Weights of a small GPT-style language model, trained from scratch on English Wikipedia.
Architecture: RMSNorm before each block, rotary positions, no biases in attention or MLP, untied embeddings, normalized queries and keys.
Training: a variant of SOAP for these matrices, 121M tokens, 3690 steps.
Each number is 500 + 40 x the weight over its row's rms, rounded and kept within 0 to 999. Layers, rows and columns count from 0. Numbers have three digits each. The size before them is the row's rms in percent of the matrix's.

# layer 3 MLP down, 96x256, rms 0.24, rows 67-92, columns 0-255
095:503562465546503515447482534486569506410467542467472546478477428532456484471461489518499471478466501517514545422526557459551482523600519501545510528475480447424487529515480471521560490525526464474533518543614499491453509477408569448504481532511448553518469445493484499552517554504558455522526493505447494535476532477451497587534505587541463458468520491523440522484484502497510527445420567497498542500482506548462520535543441538543510411532492563586519433498478553519534413553467497523530479502526543498620557494469469491469464526503466476536446480478510547447440497430512489490558568568501501494532601554477490536467523474509524507469534515509521549418457501509533477496443519518532461529487574480476515524549470552536531478492461442472429522529541465442467540473538552
093:558588476504467386521545507523477494462536530538451533464485512552480545530507527545505538553508521505487530455486472504503565522508466479545551511503548519511522496455477503529485477499474448507458495564573480523479563513475518520497432561454506606501545435415505540487482525485532562482476488396463527522496450508516553473492436520534405548553475473525487510520495460495381437498483460415561461548523513510482552454495500497448464486447526516519412473503516486465478521507437465440532533474509523454446493517458497527460452468479521543464493548471533492439569558490500499420466477558495442544471499431544465524518455467534493550529498530512495496504510531403516522546536484447583545486503443527435582427457530492495442523526437558473494492488446499494525383460465525
094:491484492489545554551476540517434524498519436482516457479473487523550526525447494521546505514505456496473507457507470413546447506594562464506489590561508540508504428484565498496457434423439560494541481492536546547501418488450534462536523448568532493464440543501523577518456499552595527535479493460582558569499455536448453541446514479469456506547498467507460520453491461518521531474492502464502425515557497477447515517486562453505459515516519566424486544479519470465478455519486529465505461479509540507479504453547477497516483562423500479502590556483471590457537507562556480491466476533430605505536458524442566457469482497457459473531543447494454533439475459556507484494461496511535484503507469550529552543512508493386555473452504520488456526500441500532506523441492559
098:471526510515488476458538518476433547526526514498457420473488457532432446573518506513519533485423509484471510451549551503432459549473508496533484565538474568534565551558501538513475430401541507448472537536459445547488474502530540468475520517519486509498522548522518493554491492554461519533575488448513511449568534494508548510545555498470540464529516510471416539488475503479532552558503458541495518485513439477449414434506450516537531529492465530476482473463507577519491534489527533449475492511532559485519558420577517512535599510512485452534485508463461504499434447515540499481459483529485536505463482535604462479448530505507510515472470495596390463561457522547472538543473438544455427506480540504561571477494564529516514490421539476501478586479521500423567524443517445
097:497550545544530396488509462464497528524463482503513515509466524473560494484536510515519517546493484564495504518476543534490545497497449508517532541513490432523480540461545491480492458540551483454469501550534481524428443516525581546465495511451481578547501512504507495481448534496520519484519535512477522472511474477466545487453495410510468521508469539531537528548498519604493465511464484516459527505516478468469415424505541546480524476470418460503511446517502436462522437504500552428507412484502500514600517449483494593521522532470539489519491444493450564476572465482451488551571494473479494537510410498472488605480568506444418564415461492543479458489552527490534465387532493529529507550563455577513547395482519456476500618503517545492483523528489581476453501536468474
100:515502459458469474556537465527554487544425477485516488504417573589479518469466526561526524508489556546482513494418581527485513500594491429434523594540477490558503526506518496470459473512455548469502511514437471506470396551505432480457521489516489497480498457538490496477503514505462506522534497448508508556498493512445540563581479492443504469460478616507490525495483460444502516560512410473497573490478453531535521489537454495467465445565477514477489456587504521485583459551502520523570470519486501524520539526485554496473387492462470476445565500506481430445502519424549481541478514560469511460479447566517457545465503527471517496459480581590517457505495482536486513541469505537515490520557490473469495522494471463478418529526551485513431590466573470514489437454532472
091:491521444524478471500515480536482499518486562455481558545501511549491514515515483471559511477450455547497511450509478515509526540509516467541569464465574520511504518503575547474412582439476505516466445471487552446539459464529521495484506542479495458448567516534589472484531452459501465480393525469491546467519464488569538503504530458503489466505484400509470530516508566483435524489541467453525442445486503444503521452393429569497445575532512517505521459497524496505460486503460460500516492432504615543505474548499419548529477470490473492468474464445480446420514607465526450555532498451475523501500434517506493473562587488508523506557553434589464478414428522450476513505502501451521498492448539467422527502514452467501453428512478493463501511452508553540426539465489484
103:516455467513561492461407584452513431499545473472531509495536512513572425507580456545456501529456455515520423528602483513490546466524519442513509551536590461553466436509516467416533452456531493447523457474627555515465493510498560592483407487558491542454516466571555566514542544498543521482495527522508560488521472575473469478472479504489483454432515482500538460479487494477458535513509524496550516466530544441520516480486533498462528477491486452426500489509512507526555472440461482502450510438493499576438549465482489515470451507500462472475485547469523543488495496502565528491466620519503535476539523506504553490532451471596527492541469473509521531492505439471556456530488580570532532564480567438492540575514460487488464529446508546507492495516459495456522500459535522
103:524599530417451449545532437455442551543493464448519519498556518480547470526459538484526416475541514519476403448545496521545490423479501445468493572471482528476561504534483541417438510525480519509490497469546458502430559400504520487493506493477495463461535460534486488501524515522459492506495480441628504489557484499528488550504533504518537417490473557532490525548431472538552492443480476481489535449483465496567466491503483476503467545456553539546579484488566474528466492448468443497511552393515518488477476486566452510512574506515511557542549507573520571397516515536522554523491506496510580538553511434523486519444500503470495517557463557520489471463505495490511513492481470503439476494512431448525506495482516484427428434535590499495483446463464545519490493452557464
095:554490492534528438479503552493428451555521586578547527463515492528454509606506532554497489527509513424428491492513555527519513466450492522559457481551445547481508515497513378505412568503516508471478526535529456565489476492522548491513465445500509435526490485595439439478490440547442477430516511473469445502455467512522552573504420536480491445518495518513523569531516442579478484539503510544440451452482551469481494522494566492487515514445545501487529507493528612524495538482493480439436478480465469467535472468478500567477509497547500406539534517534543465488536511530506471567472480598518474563500517549514453515460474531537597540468501476492536483503470439428469451492525504505500509508471518520540494528420480537522502565461521484474528489426488461474570468548563531
099:453493534485503556509515505466421485478503462540398532421505534467431546515495473513494569505473525546575496500482484432553517489512492564547454435469469491528532559445485546379517578516452504458484500517409449424480484516552463448528509459461494469536522501541525509491507504494507486500514601514479458542476486419524551540474538446467519479493468491512517488495492523422464466464461517476504526533487454495485455468409497492497465524544536462522496441523459534535460477493428509509511570510532418449513496552473476554446472468479547487508461536545516539485498491501476602494485513435529540568496460540474527467525452388508490579500492473454466479526404481541506474506453522452432455552469538499500571487408509452597487454559531440502521461502517448470535553470519526
096:491498469550511430505490504487428492433408498502451518565577530458499470431401508499653468526499479523537479516497502544492525601500502498495512551558475500477503510401551511489533442466460565477504506450454506479531462431484461475434438559469571489540433568557518555534456499538501455494501475483580493499545409460521498514498550567462507497509465476522516495487446491534462496509467483433512499501480552438598452432467517441460509489495517533500498525536522520432476502480519520528518439458537523534431451532520471528529502504544503577450522554539538432514508525486506544487490508483571413529479494538516499508529483450463458485494452520543409515544533483443442489520482541544544515480521455490536478447456510545548523479567548490539467465512449512424440493531486469
116:487553459522533506511493465517543527534456459511448455462487503453562507479433597492492510367445439469487482474545492478471501521511483488495428550457499488509484502532523521481483432493475548483487535492434462494463491574519524533540463413471472510510460573451509512575507526495503527496552483515495451538526564502544504492486448506533474467511456522419505544577536417514520513422477370462506501558532527484497502432510474497523532451502501468513549462515517463554506504475490532494533510447423500475492523459493532612513484540346581500459521459518558548464511516520457510569541487490513489495445466491499518468479571511551549515579519556568507484496439532483429492464459463528520584531506473569508511482475474430478443481507489576552532500519462416521449477519504509
101:518477514519569554542410508463537521471466523513489469546524465537530508574517470471566536512495535592421519495489521459502485486429545523476522503500481458515496513435468466413498518549538510510457488513486522520509459489489550533523535475465523480490549537489539591590505550516515464503542513434558500514524571494488429471474540495490473526465413503482580533521577532461492532483456481519524476484542509502489507450543515462509504495503476432595576486385496457500450480468513492514467525445550492527522550569490485483538426570569420441495491503487463417462501503511511425524520461431478498465502456507464476461523551508487455477445468543497466438493551508536461464501515513502497530481560541504536525567531467525443466425506486505423559601525561608440468498512584526
094:479542460512555438491481523493562486504483543566465512569555504560446532481520397492516556526494563473534523490488541448529438430544477460524414468497500519444528506459510493530447484478539454573454502555461439542457557518534537471506522543541513506534486480489442539441441472451404503513448537553488436450534506464526492500444531499487457451526448496522548495476494461496514473443585471526505441526472538485440486446482495489538487510558538558559484477544417483534576568549460541507494499501441539469521487504449527478552542442506539529461483442531565487436534534523414476527526547503488463444511500531467488512548477574489449522532497489459466508514485512446482528446608474482528495524542574477495550516504489521525486395489554539451558488514436464578546526461474576
098:509578496405516501498483478525522515471556466525505497499567442442401475449555557521539506547516533493506522468495504460530470466491522529441511508554560484479503542569511552486541495504510581500470483462546472459534468589490566453444441540518517537562532527567487528412431451544471535475554505500491435528483442495492412516511489529468493439522519548492507527508471429473482508554441504545455460502457495563487519495493492436427560485477539544537479535511545576455514553542447493468479464466522532430528519492412504440568487509555462479481523482468454544517537468469506491491521474575493509504517553458530450453544504524474536507502525536452445489498519492422527411511548539522421506515524493480423498540489500493459497566451462364562515495494521461420431480464491468
100:500424439493475471396501478511435522534480608498465409520516510580481537541476568462525436513527462477586502455534527538499507550519449563534516495498449511514541545452487511392481567443458542408464514506463550483489448485478632455490476569525550543484489477486439473550546516556549541541529495481566512459559465485511479510477510529564493471490476452522539548485486505470463502485489525568541542493511521526460512510518576573474518532468472550481516456493502520562480504467516540522476531492509445452515513538420513585530437513512494442520553442442516505491441460483521530439487567483530465480526466489471574503507501494572479581455479502466543509537477470439467449512476497501486406541485507454479532501498537453546465498471453473525567489559479450482467573531507486
096:428534530570514498581579511514516552526486483483515538494516593518474479547492478524441466566518505490440534508492564457496479495529487425468468473506473453477509486490513486552469532515465561447492511513523552436522591572515493531438538527447528502459521498517554478507497520556474431538577402494487517560549450493498501458575373444494527451529456463479459511489560459523515430467544558515498512445456433424547550474540548486570499515465431547567607514502432500509489460537461515439475484476494503464531500550511515472480562539523576470541474495508530519452546464473507554466508464471521509503443487549552517558483538511497436464480498535527457506502502448512449512478562471535579468527492536516535465492472546476489514468546522485546484573432569504510411558477520477
126:535587430548463541474526560483517488503533482537550545533507515506449461540406522540475452526531546545479486510509574451486539512542520444449500509531551519509519558517548539447499506540473518423531458519462425560457511568499545527498494470577518523540421484505490522536487529556501473501455482400516540521560454528516424474544323495471479456529484489414516473411488515500495484489520500537471458501460454524582545516496546426437551538536493548528554536556542489479570496522476442505538564512528486456511546552464450457526508534491462528492478511477447544475475447477504437480458532489523489551504467567518494496472434482490497505487519545487463451467448596516447479519466515494434495490502505529577554505477455516488458468454477515532487466542552538445507585502488540
096:536559432465528547532482428457485511510515561480574541487493518507556548503461587537468519449493485494502530541552478456501540469452557515474534496497521463525522500503493471508469444444463525426457596441561499483454464515459474482456476444416499592513505475494455536482514536528478451526498560495548506419409562444523447569509601510555519454416593495532512513513538569516533473549417498517483516516575548495515514521518476472487502495487556510541497425477504526462554447480484584497522562447471496500507516536496536490498492496452521485500549478521452521509416535523557418551508550457452480475492487485578504519487491559501424506463501535453534550558466536492499472522531484488468510491532512432456521471503445411530467510521547466553469494558404473526436477498571508
103:527499651521532510515434517515522448535461509502490498522529528539518536532450454490490511511490502477460477495542540406502469423543390522496443493541498518528573401508567556481507525447454490511488525508439531501477442563499536532477492453526372476519440509496518532518482508555490500518420521538544521464445480518537534480527402464554555467526506528559508505455536590497560485469493490534505466476555454486488520492527567475477513468431526509489531488578494534514513472472494577540435499500499496491523506474548484483504557549437531458604508519503480487489493488477437413539495465533513570519365526495500501468606545472539521513483500513459482538451493459538498523536487480512496521523487565519537505489548457534429540516514587495546492560540493427544481522516530494
102:524524523479504471490509433470478627561443568531440459530485521480491506480472498457518454506527485443463572497515538499481524469527398542559516517492563418525477490557526501481427530522480481505542509528485516530535469465490603484561537448397522537579511513486503488447528485501465478473532456459482511528504553449573505498527503452566490533462455484449446504505501481484493506565514470529515497543528525476513463490463435513572468528411519538496516527545420522501489533569532593549529549458510497432434456579484517568519573525451513491534507408515488594489506481428491492595417462498513509487461529533456553493539521501531479507498536528513498479504475583475458510488469497454508529379458509521535450558552449464510511481537566525511524473468468447522463485483527498
107:550470506542542496477531549496465472464489565475514517531469453527449487473395449518529503533501513492496540516500462493477613538504502462539466518452481472567428457487560433484481519507506546510466509502480466500579536473497467484499439563555538476472492532558471478483481501486489482393527379466510487464524509510464481507455422538581504449450546529545420523541509470514477559528439561484493548502545475466507481608513444527519555418473481540473485453502497512497461474435503435507511493457462442503429517449501488484561461530487473509469564539461519505479537538525452537483524593509497501454538501455502436465536461492419552496554552450496482449508457490480534566421446512495537505447588478475460485514480494573451480551437503595475493436502545463463513467538545467
102:617571494452540465488513480547492509441511469522495504546547484525538553512471496449515531536492540517462540478517489459506559535500513459523534396467556470540536450496531520541524524527490483505474488463491527419517502540526460503490506496437525527529503520588506481473516560559471461528461406483458497448474387530467520487489573502554460561468457511523460410539473453474420509551538499508594468492508431547508507525519501444532514472527484502547432412505480518437499515462471497492500566416489578533489505489508445529435488549548504510511474537568484497566470438562518498472444529441493557472476431482513446512495477525496436550453480432580535502606486477513446469499525479459550487517479468492448450570464472429480451484483480500470464492523496479475608488456543484
107:495498577524520534495450483480561520493539527494446574566514471477561478449509458448525499465482413571494486456466489435559507452578472433527506431464527480514495540453496511495585494483505485467447541517512475544513547509451494453545546526535526560504467554538538573543533459541524528466500560497566523512524509489424539423451504495465550439508484539514516484568512587556518485447584480466501485525477431500499442470496454544489505527447466525527511528513494533612532556502458495471557458472431534548494555432564502509451537518466521533542496512525519489454525435535479452496521458488484428479496476508474462458445472521479469448491485572493518458470521481607554555484531410557495559511600446526518464538532522561457483555482498514524449522500452468516520472531474579
113:515494588538462530475526510543475450482471450527582499504406486498586535499565493512477541525524480495498492442401459456459490402515539458496508456482564523522466541562512480510471528497505486483521518563563502429534547449577429552447537581561441465527541508429479463516489443504503492464534461501496525522522469427479528476557463516495463576520427532510491510551486530496542525464520526547475466536509479553520495554544528467546574448501531511484511549519491504518449520531569509492495438506477486474475440513561454494493496536555432579501527454423481465501559471494482463449526507500455502462494509449424518562468485591447447541459451504438424478470510474468538473462458492475521521513512453532455427484507519555413510576555478482468554490573473545546521462483443519